From a checkpoint of a small transformer trained on Wikipedia.
Size: 12 layers, 2 heads of 64, vocabulary 2213.
Architecture: LayerNorm before each block, biases, tied embeddings.
Each number is 500 + 50 x the weight over its row's rms, rounded and kept within 0 to 999. Layers, rows and columns count from 0. Numbers have three digits each. The size before them is the row's rms in percent of the matrix's.

# layer 6 attention query, 128x160, rms 0.0985, rows 0-102, columns 80-119
102:446507584507509541512470538513496556481444525607443410518439399542432504502511538509481562569524490367500427554589498490
099:539537530499553549498474555439559548424515480468545554582473507495556458553519445447435512432471543508425437522473432558
105:463463468386504544484539614480488525452535536454459479478515430563555494484555544595449473496615429557460486459540489532
110:519457524575482540513526566558478562569477478490403506602458436471562534492430564442501533484478514562463411536469453442
109:400506553525455501477449525572530608570509484523494352491418434495493485466505573539513442523517442485568526444496463425
110:459494454393528499524621569433473487465451491551469535570481424516371489486526502612458469532513469450625496464484514429
110:503636549544479469536465573510453431621522600545418406565445477478526482524468427459505563542498542590542518459467526439
103:360457573505464509568568512475436500493519528474471475434472459476341478553500532490587518603565529506586515412430565405
104:521445459463464470460453484540510511395484510641503525482541565505560457545493505519450553496565568503573540492487500574
102:589494516480489525531467478585515520501497482526474475525499398493454634491422480533443536547572487447513459441530351466
104:464472480598379527560498522487535430518607507455450470433530430444498398562472484510490522535394489465555505546427525568
104:459461474470388459561386459485499470535359493493572507502575551626511600439466442539464517440532463519521509536508458526
106:467427524507590470491496509490490447568447538496536553454454456512478502507534396476429470423546514576532499507451542533
104:506540514589473424543480494541521471427473571557524472540541580594515497504583471615489482521479522532516433550518448532
107:529502564439482512479458464513478560448569562511563579551453454573514515527423496568524512501442516436546506442573502570
101:482503446559495509388459522434413482513454565523461561530505435491522500403488537492510522462486519518481548490467516515
104:427502485550471543411568558367516447511460568514454445453400375493467456599541491429515479441523503452579571508600496501
106:487456437505498516597555577587513576581495473508474361518510466473513475428515589511515511499398581543549447552549451438
105:564573526608579399486415511490447552511553455410487516486489524446498535488466560429554525534499562511607503514467457493
097:464466489603458501582550590513535402541524521482462495479478488504366500486586571535496562444544442582497401466531473545
116:380511459591498530421559616485452519524601472526503482457393433460546420436456507466636536498471514475405515446538438451
108:493422476448548496444516572527550504365475500535491513561487549496518537425481483516491451520510431413439465486491418502
104:545569472510520544489351531429521451486537554498463435559444576534484463445510547611433536509562574529509495487502565538
098:504405533433485600399553537427452474613458464526486541484577489508544461630525510476476542475492468546528472416468545494
105:525492514578539462454549473525486413443449516530438537517458511577434509460537483457528467493497504526570594530594462509
104:494456486582508469415433456532433528493526497444530502523529550514543447465533447532494485463518546489452458578480509515
101:467413474476506397475521442544495569533583503467502550538466546466501555490479467502430534492536492476550415402453503524
108:566549464441446496491453452410517411482489514374486464472597510489537466489440496534434467530412481531482571539547481473
104:462492574515579415505606567539467488492512461403524555460522485455550549486448497485488576433521510481555531528517444483
117:617494484466574514482510501547409408506499532573594514554466451480513567595482478510460479522419559424508418495500438528
101:473570441448529467487509541550442527430501490528610489416423470525535489453452460396442503471553435434518451475475540454
111:462394529476421463407469437460564423541562498485514520479453492515419493569526582426526475488456571487515490478500527548
108:518531439567496474488521477449524456453557451452490543475521505458571475549511505449505527551517496522518472501553495573
100:513532524540520445484418486532482499513512480465518511531631555531498569482421533468476412444440506470448480509504627441
103:541531557510441540465507451541490459517417516479520512553476527422473493500497552503491418501544497431404519552330484617
117:402475494478535497496500441505483521501565451467369492526517467449463473439508607441602541547420516555496512593456502467
112:421438554495510435458470562535410565444512495413464566499476504452483450412414472501561547523529533498455543454419566421
110:438448447441467519514397577540511435529523653527531572425387522435485510524555530479556489592452539572476501415507570438
104:576444553489529555476459584505446462523456568523467466482511533514481558516453487533371462567530562507457504494509405583
099:524476441480498570458484490557488564488539450447484412627513582519401500598482512460528444509562465416486596576495433520
100:515467520470449463493440521497465476455460552506580539461513437500522532594511558533515647608487530431457392456579527543
109:464411423563526466476528487496541484642551456535408564476507526468509491548485484533434466505517520385571484556502587531
107:411478481423451476573558398543508509486483560490490467523531451370477466588412520471487518461475434644557578514551540461
109:458513539518531615431485588522492489606482564497497455487464489532501501537491496497510463547434511517515518524516437530
114:494533566523466470605461473508491521450435417443492495501496516401492476484524476581524499504549464455547496541551506588
109:573534545495386425499543486476482513443496434511551558509546554517452620482475538515517575388539432526458562429514547434
100:499441550499472432506510453472410469524453517523546523464566429577511552617492556488542562493474546447540547378552534429
108:429428425534563628501549455544439446553592562575481505542571476453534533540520454500482537547449488449488652482451507469
119:541548510452436556447410476426539480492561533563527513443523452595452502521507424589450524443592539599530492371465516519
098:480479503480455410388469440478547491520484557560517531521450456602607426455522572438451417598448535506471452466470401537
100:443471545567544526423600488491559466538390476457501495508526534420489377505462537509489505506530422549466484499609492492
102:582473623494554581519539466512501472493651500558484431545426530457440468523480542560522557515523473469498568516488535562
103:440463561448446536584477553533557418542433485494571469505478569471618511520529403487464493516479465459480528501548547515
107:487481504499521554527620569494474432537577440494477497497505426475563434518530444457515469452549601499518431472524559546
109:471524540471507430511472519491473446483539463526458540533509582478629500507480534492555570524503471575419573455483467490
099:564512494518461443424548590536490491481519444504485566400449464437490433529536519516577510530503546529518527545563504492
099:443535432494503481499507496561409522531549491557480477440466491491517446560533565573501511525446502425469580529513465510
093:450508538496442476486592530518454491370478420496524532439495479504500498551520590530464556564490527507584498501503578434
105:457450450523485590421551504469423458529520413492500455622510450450513465598562532522571508564462513446568491530526560486
101:535460502427498539460496521589473580494552448501467523471453538572478464534454458564474503551499521421511471493376567503
104:435483534511470530601492444516485386482500544592591487522477507532513423582465541552484491415575495499425446500443510441
100:448534464532532581530434463571473495453543597505548542495530554469481433467517511493462468507387531560533431536453472424
100:426559488465507480556509504591479514584478463442553581471473482375436449541497555542391522463485595568485510499435401557
108:448484456498411515522534556552497471440508486578471518491500536473489506519481529432482487536520518494381547480526563479
093:501461618442454523447491546417434472464456473462478451424586412500531413428470445592513497525545556485385508585431516496
104:475543516359526520399517493432512551439552479521534596538469479489569497483542571448439540568483506552535510537550587494
092:537455476483486487446458453494518515580462448514531547554555441479609527528428460376557404501421430472388496549581513539
087:415488436555503589492485575469602532442466564500512481544555438538576471509534512525443531470454594552521494455513518403
094:485518508549460528465540457563460503525567477452591474491509444438517599499452537545517548536362546401465490433553491520
097:543551502562486527464548542490391500493467500456516468452435443612369555467528539535638481570434497480447497513487518493
100:528541432449506451566511499413584493488520562493414520511529532519487528524440552551514463548445441463500413522503433485
088:489517481502521541518492529468430510523500573559473413472410486469446450493561525498478505462486554554466451427474514504
093:574499475448509456406495509554543517504544534542565468410565490567586512461516498537461557475440474494493569554510478549
095:545523505561550523512494494486473532493513536520415485473477498490545545493500464495466588496533463611598475431502459463
098:518526463547542487527460419459518508510501504465422437450513473454549548397494514531504461418372539522466528449467556471
091:446542559498558510496398511554427443538480449478510432529502577485523387587580508502503490457544476533501595518508378621
100:525508518421500467564530480508537510511449527519449378526491518473445552548531507537524488504455510464455508598540530620
096:459500409430543497569512579513468466581388546437499473544553533504561528449452469556600528561606391520466366522540570444
091:477467502579448456557422449594507468467411512549613445551483475530514457437458521485501523518512513569560405588535438495
085:457459464641466533508358414510419446548495568531526517605612526402516469560498565525483487470484433511538491463597536512
098:521526494454512527448583519453519451518526582538523421431493444530450550517458413549470548460511489564511522534585494432
088:391570486529504478502572488532374593554513514578509481522520571579545477426505462482590535561438469463440449544411465535
092:414552520597530607474399464462522467391582545574534515483437530524581421489482547435486474581525546476481499504504529512
097:481512536520459577558393448484419523556518482536476542522447567517459533421527492504556528521464496482520467521540520532
098:511559517561527444393440483591478547484466537492539551489531580541552561493529463433423371453462480354513520473553494555
097:477550425552450548461476482443529506478463440508461512487490610455509525528602542491434529434507486574561561550427411385
090:572518499378521494428500374490483552532462430478478466495494423479630521568476555466435458478450520451538542452471488536
092:484502414450470460579439503535511513593514434478512487554542581470591560500516493560506492590485443483470461554538485561
100:516463520451496422420566589494524482517431532612485456453558557430631482551482462474545504445528510506466419465508570574
089:532562435583525441453553478528521499450572563365509485542476507472511474560517490482537534499548471577394526505480434510
099:425518504558512526443487482481547426451487534558488506527589464387481558528440586528430480599535550515453508521398600493
084:507508523556506579455488458478503498590438494488495567525497458450556534534471465538496444504461527488558600389421456485
095:511511506430530552482479475526519435486582570529449478471446608456494458548470467591445576447542562504460556511516455437
085:528496545533456534486457429481515464474518440598478514488507481491362541498532522548400612485491487437514510473431579543
099:506542471505512463469542472546513457495537507499512442420456470503471518537552486424486455532422515510576497499619464535
095:530514504427542561440492506519547534602469455462479472465522439579470426492449515532522528471430540504503519546450444491
098:501553551480549484510519525377504431391476491552534569537545534487542484548450455417491530491457563483508502437477443479
099:522433520494589542494451470468645367472480553522538497444428422522537525503518418446447538534501488492587502442525458492
100:529575506515485463490403489441559507550489482519493475473536456485498457476477568518498497507483461604493429510399534402
096:481466589419507564462511574499520550481513502467465549540419504459442542481509372513546477469504644487526485411469518437
094:588565450407578528637557493458525624524505451516433498426485475507442503497512499400513479453456518488509540623540520505
096:537394563485508460506483554518408472546478525596570538548464425394491479458487456485430530420460571497439465458501492573
086:521448500443488575354539431539453480507500483506502571470491534462495547493518546595584453484474430447518533569452531474
# layer 6 attention key, 128x160, rms 0.096, rows 0-102, columns 80-119
103:581559567559471499504419560497500583497501469521458504465513454422471582479430485543479473523582501396548446564452449534
102:509455453524547484443507572526518502567445620571584504471511467457424490495550540412446466463482488412528478526560423414
102:521549388416520524539426592447562493449426442522550491526523509477556534582462543490503545551533527488505594448516508494
104:472490549480502534412497553419513548581595487554397395497489442529522415413477486528547495578562419440545563456432530508
112:540558535521629503531478554461480484454454547569486413504474460468466550501449539460498512484667576558493465514520510533
108:533479550442445493461482591463544578409470466492500466460506535635524519525412590496393564487605436533518479486509472429
107:505499545478547524502505579516534497525476552513549508425463534516596458507467541600471575409512436502472508459452451435
106:507507483496496505494532514512516490392591507522514490399390371530573471475439576470490479521518510477515548503529568536
101:483501534504516461540563450546486468492463570445517563511469484544541563469503496440488421469475382495406494529409428487
100:578468570464490439486508486504482519533466467553447461519414556434518486373437513504385537409531567525441466518535538588
107:470410527472528526461519456469549420489457562614453508508522551500548509550454591522575526502536558417475534510529575484
102:485582497468517474555453490507590547439555456390399378466519513497576478471548554446490394495414467494511484598429569475
106:365503545524485523531504423456498437482476397531547359454516519529534474574586547577501618406522517534408505470462564453
104:541557492483459575546427449518463467512573541467582443479617669547479471461474414469494448388530447495461614474525485599
102:582562517552524426517544452544527445411502466491604472525604508423406577529517481465457457484522436472494489504506492470
101:506514502531496522504421531510513589539603476418543534533512621412568458485541451544578492501523478486472486650553531484
101:503540655445577496507549548467495491494489473598499515535472516502471494469496389499469528520466505482489480486472562457
101:524524423490522441396525593469449543547484546554499483515368430533485495514548494502522510540496464446539444480531478512
106:478451535551582453363438534510496542538542551501508497510442464505448569474481509567465542444565537505456492468492470487
100:560447483458556470430516448447506446553462517550476442473563543559420539564502449608469460600490521541451480497467512548
114:532545401447503532482472526508498545567614475619460517519396505526486497545660484486470501532557468470600541483475541427
104:545642479529482495583517499477533533499513517532498544532540514464474400500540534461411450486522418494466550425496482477
103:637530438523532467556433476478561535548480484546459530585537472478498522452416558544490483476435529593471513471466491524
099:519518471512439463387569479615487550448506480457470546483546547540482527502439497531418441538458547424520569510425549494
100:467518502454535466526429372458536518495617500472487481500472562555499513536498476528383427620472511473500574540591463575
101:338544442561445631476491505500415496542521509525521552543537521525468440482573513429451450534452560483475408430520446527
098:517520506537535459538455546465525455418492545553489475465525529535416500446453530541514442543537512530499532553572432503
108:524520540592543450501530396494554532537448474452406501482467517495565521484502529545512465455409425528455547600471460571
105:518516433511522508462598524543458529513530515540467478590542452524477462608453512441436459468441524447605462482457463521
111:582500538504476496594424468546458492447528580532504592532506517473486550514498432541412481480439470442523440409537392512
101:439528473421469448490474580457616648451420557428513556520578481523454545464475431433484538449548534514541523591530490429
107:564487504629510506417490484508522566482499568420514531535467455639550504429418489473484447439498491553550478417551527528
104:459454523486517502469472589526502432549426488526484538590501487500546497530517445471470453546505514376436567540517417511
102:483473427525420415529486468461541515570462448511509462561468460557512389491381485468491573514473659562518543531459394519
102:442445528520541520529514509504545449514610443497465522414486526541485520551458501472492583503420530418597487532600472545
109:475446522459514437514562541603460499546543521507506443383460511429464450462486643589558558516462496459577523476551498482
112:487522559498397449424386512465468540490460440560465582323520434520519441451508470471550558576544526504574419521439471488
110:486460491465525518519454552536589496519453465533543525503593483534462550457595434572492525473528473505514401410522540481
100:513449552581492553552536348487562478493547453506540452564584478536528488438457486588450575460480460472599452578418560546
101:493507530563474645521532487571466525458508538500461443485529423415640486546501564494484597508619509505591483555541495620
098:423510476480522488523474484476463556493472508449488472541502570502453512484589480544464487563581498531565506547484515503
109:522472642503498503568369462456509416479460565538484453509479525519505543489509489455530496467511550402499612443513524555
103:481537519562485541501534520438534414489511512569504418561524477465454494463493524530530422637494558530417352579540481490
107:590559506498396522450410515527454419476504500503493452493480491490515514524525488606431501490501438487527457374525519480
111:442588559546535556464547493427416501509485495508534411495555530470540502500451529393579517567577494505476609588526506387
107:468520467448537500509619483494532438476451553493467576567503577505540416565472477505464505442493417502504475596435533476
103:405497519484467390508498454495619451391510506502556579460498480518576496486494489503434481601525493489435473541457530465
110:491428450557436493512376532484519485450503517467509474517600575516584505530452565541510457494565476458524411510508563578
110:578566458500520501499502467481417562487512416463470543389590509578545595456499550497493520385513510545426474545464594552
096:492599500474521552502490542508506476460493551499500533506503515591456531436449483542382525480502523491470471453529453527
100:470538506524560439381464491493431600441528570442592531525523438561511504553509590470556448519450504482505517508520611622
101:444389468488470378533592488457343455523525534587492446470446473472500587479510435547437512539460551447551504552518456505
102:532471541543536530506412441543457438442481494487498497529540559543522565551417480553500520561518504462521495451443489490
105:520448480492462471564585455454397493480471471538559544452423350528489481459523494575450530413517551432471544420503578533
107:453567484516502537497505535492455488509499472458543527449496484492502478531549569491512427431514419489557508510502526472
098:453564415471410490432457528542503574544514541537541561461432592560469510470459531541489533534495480480543525447445540582
101:579546491454471485473489404497496423586499574478562564499512541608509538513519532542542531563492455494620505533519591493
096:525441454454520525505479606491481545554492482542527469514522522530432544501557499504533509502572539515513513509491504448
109:397470594500507547455511573497517445661564522565496479479487502467457552587480564524480516509489531521482453495510515563
100:562488431548435496473448420580526496461516425537473603484526446535471553456552598498543507395541544451538522484539503464
104:531431467473538582566536568434476503400427515465489424488567486425475547553549604513545462495472565510542508484414497515
100:460518454425574513452504409503550470508480483442514540491530496430545453372461465471545515482429492669454434448514477455
107:471488557507458529547551502570520430510584474485484535520484502531418466506424493459536510478513538431478469457465502460
106:468466483489496487549603611515588539510503617527559467538549486534604539490495463476609476472520487493527492545545505546
095:485414466517504474511372444468513469567484472506525467384458458509475457537589560521532478502552531487472459449477502530
104:479564487443472531403608527522458444466578446513444375492575517541552359493560541520500519504543464489469517531479478464
098:521475492544518532567551528524536571548511427491450454587426431432578567490520433437497558561507455500572409488515474494
095:429506484445560451512511574528430476465463559526523444440469418532528535452500445478538520506482534472446503460487490633
087:516523456548518515435559413527504530599531554535481535433497416521479556520569582479445496549519524621581441463527495440
094:536508468592561543493486517416492487582438525550545597548465415425525442447520521569494504484504555524425479517521472585
100:476494392519541567594425521535524595494533475538569461468549484481484467501586391553488613644425443505546473489515483513
086:485548508465536576482485623500451557538466474535404489505528509475556545518465529500449492474442406481653430549462518479
095:445446479516466396554518517430509492451480542449500465489530497464550543485459607468576564592467421519466494617471477553
098:525506486580520465468454571495465468448537470538565448477545510523538511532466522548509390444375531530484476534517457434
098:500491531496555537374524518481548420443497632572501426417512464479515472477514513482524531464507583462588520503438635503
091:453504580469569558429475535588483557533511521436526428513439547528532516507454504435455514493570516357490555513541371470
094:505397525556554459560514538519546431614455530536534521554492599508517565484489574566581519581505440407521470508489535534
096:430407488563443480482475527512460546553507531553445467416514418476461425540478574472519473556504534446525513577515503465
094:315531479461495564509464430579590394499546493497486487483499530549426494450535535605519469556444553398500507542503578483
091:471490493584471460517528469541559525486457520561482543464447555404480562546507416519442527552517565453547519466606395518
102:552494520465439437471475439493486480480457496518515538463531449481458516529463412534528482444640474520493554518476522548
093:470390500512542448428511514550389490543491477413448554424485451521455477439433544518530499565501426545499531462460510538
097:563490472501444406434500558524445514528532444417449500532574531498459423472528435512439503512487526471502455492525456525
096:524431517486497446524529595480515480413463549407451470466471541553546544459461465466479533543583480421461532354475597497
097:514485566493584493532507436484531587551413523442514509509555505487524550500392485414528551509458526566513545520515446472
099:477578440561485512480554450470564541496413498435603539445595605460545401564596510585501470459466480477467537576446468489
089:570499514470543549560480461532484446506491562548476521454461540565541538514520533534459567482499528514549447511514518561
095:451430408490514528467495502497539520514471543522491485506478469493529547464485543431586516473490330558501533512503486580
100:569478490548413538493497592534536518517453528547466520475472457495453602524343521473495459581413574493521487563514596418
099:418464456490457506448534531584466515562491582526472515564401429424575458634483461464515508533483557446555532439508511533
100:486432473502483509527436472523480516499485541528395512490509478527590507418502562539478518494528550544515596539441535515
088:477593514539426486424486581606571499528550610441572468530574583538512539479476437445522550501475438487397570518467413510
088:486559514464438550461568513502431453572506524535597528570456522474481469526462448505519545502504605509461621490462551516
085:544553519465453513505436515500612557434497525550565522571535456444493525482442463567373567464523600517430539491516539438
098:465569513571505454417420488603511435469533449428491578458524502515556643482573517492528497440449468514554514411590521596
097:540511419598596507521544482528495491479591535467437499489649559542565468519467477516463508527507473432469453456401477470
095:464454587570550524440535487507514523519456404418564453491431527483479483468559515481489509468522568570536532512552531502
099:494587520589534482540398563551506516475489512541403510551496527494520465510432405535444520489469495516486538450530554485
103:440446528557470420452394536467540562439446511585493417513530450474528463443449503404426494527451583504522476564555540466
100:419596476454419543426477515488455501445533484583526537515561483534471534531467404544399402431535508455541486414494478515
099:575519450493402487458600525443446480589528473413467425566546438491481468460482586526593596562363478446442530480562434503
099:489467508479438503469533536548605463532525457602474529475489408540482530503537610532468524501462503537534463468519597479
090:502483517557466497481558463509473505464600548552538547472383441502479485512540409613498540484497528557539490452424488600
# layer 6 attention value, 128x160, rms 0.0717, rows 0-63, columns 80-119
099:504482520538419464534518424556564537465488461551487473433477464495561594525545502601542551423549509532444525567609434588
096:491459556466534499554549500512516449498417429468482485554573472510529474558476463515428522446533438438553561502536546474
100:442473483486522470484448599472471490474536498476407533490492473421531460565522492516473520491598586514440516535562464490
094:437571533471556490500483591548531458488484457449521582499412456506532466525482575546483519511535529560472481490511541456
095:443513433401472477575494515491538481413465591487544518484480466511455420521512528535419628600521533519422524477501479462
108:465443427485414574441507500494539529437504412458544476648499503561529462457494502582553405519529575503478503488475499584
092:459469470393444472552447479447428490437451437521503453482527529583520561498507582425523540492434505528514390493550495516
093:527514445505416459515440506441498425398521630518539490449520493518499577472528484435498505515525498486505500464553469598
105:445527477510545481478446453507461474597448538505572570516463425510505481502567591421455589562474577524375459533452461462
100:446458493548480555579453511486488599534476494456476507403454448501519490467432472493479534428505458561569575420521560488
104:498419478524535529499546439471517515506531505406430573490514551381508548508494576505470581461469508503448529530445417508
104:481424456471472505499567393494497503455442430478518480470491480481399506482504484500498527543498483514502512559444405489
108:477521535563432477460446472529404506401565521500463414473494490577502522537584519551456573523528614583518505433521624458
088:454487482513529546462543450462420566391450475448496466432401479490492577511495520455513485433476442556579498484539539512
096:500583589416456495491539412556525454485611521458553513514463407480483491433506511437504469537518450398392498459404549516
102:511439556498519457557524526534433498519527452458463498536566555530533527483464568497513470453569411529540462507527531507
097:449334562488533545431531474537528617429548506576434565492570507534482574550450539522520453479471457465439390509493505537
095:540484456581480449457381440474595532576534427499517417448472452493532511463395525504567550552474480438524376585458425503
098:445413475502455576490527513513609452477506534535435535443471496454505546447447490488503505535436483480457473573501459487
093:503469566440424428519623531471600485533538486439532581409508485492491425566512512562521538484499500475498571493598544459
092:515489450536554448407537459420485517461488511493538451456482497422445563429555453478441519486527492546477479439456584580
094:589498514463569451535489498446515516511446484577568496560558429510460460570511480521501497488450410428506453567605480533
106:469531429597479464479577393404536531485456456519508560473507521396524524513571480516570455494419460449431482450472500559
105:522507530497380512511503411553540502510447543530493461528553482567436468458447420580549446487439432550524447553554453444
102:513451503488446484466519547371502479467572462417559490471491541530505562541503582466626463443489412576548510430543515421
104:517582527473603486531572479564580573553520466452441503509524527559549491524445458502427473571529504538505500543512505567
097:533445464524492479512521586587531559455575504490469401601472447529591434537395408563491535501476504440552477570411568477
094:544556580463467450492451458543445479526466536478529522491505529519503415582369511510511525515541615535534538535507501529
090:520547496531584440522474539536496490519465458524620440453476473520527490484479510531525470425486554461577542446532580455
104:466563435444477502462526548544513614464569400522565498435488472547471511454445526507500506508453567518420532507361472475
092:514574450465556573481526479551486456445516514492449502448418542483484488483475536496499583451521574575439611551542487449
100:475528612526498492450616457558603517552580560477448469443426425474475448535460452468506485457512488461419529513564436649
099:454504478426559579556442458564475485402459485528509541485570428473524515496493535486457516444492578521473419426434560482
101:447422467447550503408579437513518529488466411609475478486499524583415493534409519437541547469553452516552500506540473541
109:519442507461469465526533477534654509456475550509492486481487552542450553508521522571432430478526491476475490454546442484
094:556485490455497509489488493493569546384524516474468430503487483582542498553637493595491511446509404434432492500553569513
108:615443449487548530440437480486526539501528441491490529499512584457549581520409530509458499539399428455410468461524426540
094:501511533489549433449529524488447527446487555536555414443468466521483473521549493460474512482580510592585521499517604552
098:622510537454530461462586514419467528562483525487598504447548516462411481520458437517486522461555533492522491516458537536
091:441542516486492484457567478473507383478479505562619493496510564494489567464528540502536553454555545556522422499510573515
099:378438485542507550550495507451507449519512586558531531476489514504548608431521479463407552487488389542489536475527448546
100:432517460471521371536412532536542448484476524466499454583528526459410533495455536524501519432479554524446534530490484546
093:508514462380490495493496550423483491463539527475558533470510566479581489446502457598481518497491493507540596440421486613
103:520552601419494455534470543588464518406551494431445516512477481518460494500530552561484566536548524574506501573577422484
100:538646584503519485588473504546568570491497507511540515473499481505530485555429618580486537558420505495512528499499492459
093:514466519485445564472449542440451537457442581515575497503546387464396487592513509491518542504503434583492539483514420533
103:574481481480485475478578576561473404442529420601534485529485519472511510556479467540454460605541500571458528474458544422
094:530510532515441500433479512478547446430550530562529486518563506613535442425564537564540497571522500599444495480581491504
101:459427526466508487526533467407371496466537514568532536456504447562486536494481486431570581459581530511471415528488423443
094:448581555422441479427444435575417452474443491456553539483494489443470496577433465557544458484464481481567514502535629452
103:511496400528629577441540451502455489495396493524523506424476501533614522525448545453407412481507522478433468509509528534
093:442545408532625395455413561473461455488523508464427563480480499610466460548502424462522544496431584472528546602457469508
105:520507479483529559429522547514519452437527575423517395613442456564486503530489484474441614541412549445578536564471469536
098:509597541563462535448561536429571532451527425534534517464441516501471504567470452541513463408428503516392471490599522527
099:501530561487508487376541508472490440531487550423588503506476533510544491596444573600481527505561522518444477513538528403
098:468479554514491571433453468410493472468548523527530500474471587537394473502459536547600413570606515561526581425428465533
098:497567475322508508517550483569522500456509438467553609534543577555413499476441564467502536475515530547480514504516461521
097:510380430493547488557421501491493446530483568406502434504461447514551675460478501543497501510435528512454553517485526494
101:568480511571506579515565522427472540443463445565578459488552592482448433408572495472499490446476467403507500560506481482
099:368443483500556540513404507529467528598517567483501482457560532546507506481507496492493424471429512444544520568499484514
090:516480524509524525472524576490555411584541553472493541486507471508466502444488515597524528535573463579500469506405481536
091:530512526514469473518580496443461498493493536504590550499486498472482501544443560496580399454480534489558470513571543495
098:447476524502488538516507534519483475534498537591472474558597509554581460506434491475478484530563368492445498533468483546
099:521630510526532479511563573445438568444498562482539519467483562504505491500420571526472620572520466578468562508501470516
# layer 6 attention output (transposed), 128x160, rms 0.0767, rows 0-63, columns 80-119
109:577468384432484567434428498481447531547482483539487450510502542521497515423542515558477520470491498506418572530430515399
103:437513474349463481424574477455545532509451495474491558471481491491573483501523511532489517457449435534434419459415456549
103:459487360470483540574500514550536637526499527585578446463488540503422587504472453455527389479470461434522455516475439450
099:521487447451501516501450515518483607528470502439513470459544472538590469441517483495508458569434559432551438445514477527
100:441527424484547516458425529517488561537457407455440474488568503598570485479483524437526465529555484524496492462526552512
121:394426466519551406461544411458529501461424489455538521405558490473436547443548432499519464485531512588497522543459473516
089:568535548532506524512438510505470525573572539577455469441480527594456524589511390497464519488434485465465470494523418520
101:488578598487476436561542495499442625443500477493508470472471551579474511455487561533611483486530511513443550439496542498
110:483464491495546554550458557468491538419507534444572536549457487484445518514491492479624490552545517442526391510529483406
107:538461509488501586524490449634429499495475449434452567568583520521418502469508481454555502448381587451535433484428487518
112:468454471456464453548484438574625440398494554559510477494462492519424502451529520414515490554404551538566475563482518526
115:604500501528439502619466520481439392610534548570489396493514400563496446469508584528541452521428556443500597478522493556
119:479448451422568570457510531453468511463512498474387538452652576483516491514576562516458497436555412585456505496481460479
094:537516568445538500449442530506522456480562602519539518557536497497519424543519498646436483467492453529431475458489419506
107:533411576459476437558505533477535548493519536480406580518561499587472486460460483479499496469497621519427493471439538497
110:399447551605460426426413542509505476592479489513474562471566515500560492506531529437467545610467531453459506573460495495
101:469497451474473536508446532499490540429526419454529478522489477489466436386516564468497447497511561533469493532542500464
105:492481435545485451506450563597513511484554521512433518546473582578540501448520492538464500402535546496589408471527525429
102:535566466494525434548419458465507428500491519467475535626525476523530517566497505555451579501420513584568536385529530518
100:467462604413504503515385415482416481496431459512510426475529486641541549547583502534433565510485557462506499533454457560
095:502496648470521458406370530480509511504520584521496436488492430437456514513533497568452598529570557516601464535446479506
094:526554493415549477573596518429500542503512539511452510482512448474512445547511489472417478428529497509454535548326327427
116:548490437466477526561476521556474448506568569543509463433516514503479496467461492531590515490495616591500443463386607461
109:613532502474522483538485411549382478613573457548538606487521572449530464469485457550518543550459528439488584507442500546
102:449595502484501481547434441502510466499541442496500501496496533435512493541523480483509474579457466477426528518543572569
110:533525541468508469414475376453463572501420554486481532439536486467485380507472579433588462579466553491548529518581465482
100:446576563487459523469461530385466490498475485482453456493503560599589408512512474504380491498549475471554561501445504449
102:496414429614507509574451578443501580519526440496456472474560432540461490433634548538568515439538461439535503503485508568
094:545449485464496488403579425550483584509574470543469468527522503497354584443500469506448570496482512425492486604480486459
115:494561505512502499514596450479491592543543505467431457532547553557447475531501482508492523509531514500486404493600520495
096:557532452494549504478406431457546512496485555432541491496541412530476540378541406540430507503534456427582472463535440531
103:547441525482484404499422522447446585557402445443452494490471429541554465350533568515437445433527561510547469453447499447
108:526473493484556528509521536476496521494542556477515418530545495494516527597511499467527418472628452557406501449535459493
107:568563459503432482484483517501505524592491489475511461569561569448619430514443459517526488516470506456464523536511454489
113:509480488470533526490564490459492435493441451519408620483504533493483535557497481557469473495477599522482543516528554489
110:669476487425476554472544599414510476408479498558508577503486488534441427554517486477502456475505469543526535489577518536
113:470577500497520530567513513520443565534507565508524508425389379535541505423522459500486563518518598497525459477492519431
102:578489523437555507435443471468541537467495515542464450515452467507449513473514516490496473548470436434551475475482447543
106:538508560528506508523483474434533448563489513524451424543439468418423562465452566543457549476580539520455442549460494525
103:559546513523561509482539485479437593472520565587425502504500460455537568529535541579457619654571477536434529537516449523
103:460507451542564477504536587501435499529428468523498458535444571481551555384516519506499535532434454529512415401518539444
105:455504431549394526532538426543414449450556475471513459508536528481574506590528468483555498553508556517400597454498548540
106:522442548600483548573413453561458465514531453537481452515560506415505417502470430500511439580482624479514418535569448612
108:500529380443464571529444495446487596500630405501520516422537543503559466465625467552499417495510539476414543509469412497
106:561512384491500562413518470455518521490558385513505529469458533569511550510476443547553500364559527513532484449519489600
098:638530460440500579503526502572448536466504485505545513613490475560529422464413477509401470573534463462528458526446420531
111:485538503554548484457431475461539601608477482447506380437470518527495585516440422477541438483487557477539511509427524455
094:568497511500543567448443493521487555572516403371576502428520572490459469427417481552558473565461471516484491473475578557
107:421532580503489522514542568538451550423499553433555477572506538415452428502494480506543477578508469588547546503454540448
096:572506595466527520482555477561511486530536503547482462478535436553479390458667424522487537442409424511420576466584445655
105:450550589492478520495471385575464568449448458464523416522455428477513530490499525537552557474579466471500505611536476508
097:439473471538418475586535550517510513497441526487468487504529533439470406514553458422527407490453487462530529509513545510
112:443545578585483399485571452453593440477522527520525584471548487459524466508489538514439446420537521487446470498520466457
100:431532437475533589550477475544526487525513507448470458445570522464451576546503466475406470408534491564469569434418506480
108:492465430441547522481492455594642475402502560505553546475605509439519617589453446483470450464421472496510508557538522492
100:501450507542603513578408482540488507472459515510559480505489538415455517455394394573534468539504583533502589576436442516
098:452476426572448523521458453426419542497519490496475460481496577531487545507539474482564412557602547491465580459464573651
099:492463493401503411555536511557520501457525492466460515515537490452476481472426533456480528463579448423504522577469440515
104:417525431495495443485414512553520445522546536454476458425458353406560462503442503505510489479599530564524465441433545481
105:562472409517444436439553455528535464447512520471471579590557500473545514532477490509435582436525499494501453509488458536
097:495477542435533510518447485510530548463468526530397468598547564486537488450470581525464462602463490447532507481575512542
098:491514500499553529530513423617506454457447481506510544539502422467455491547438511484450458507465545447502555499546591623
100:371529415556457421444387574586550635505460443534536573587593476436542494423524540449483479598508541526515469528543536478
104:493539520539595554473553449392493490538469461482530390502477463543438510469502365533460482448532410555658515497459481431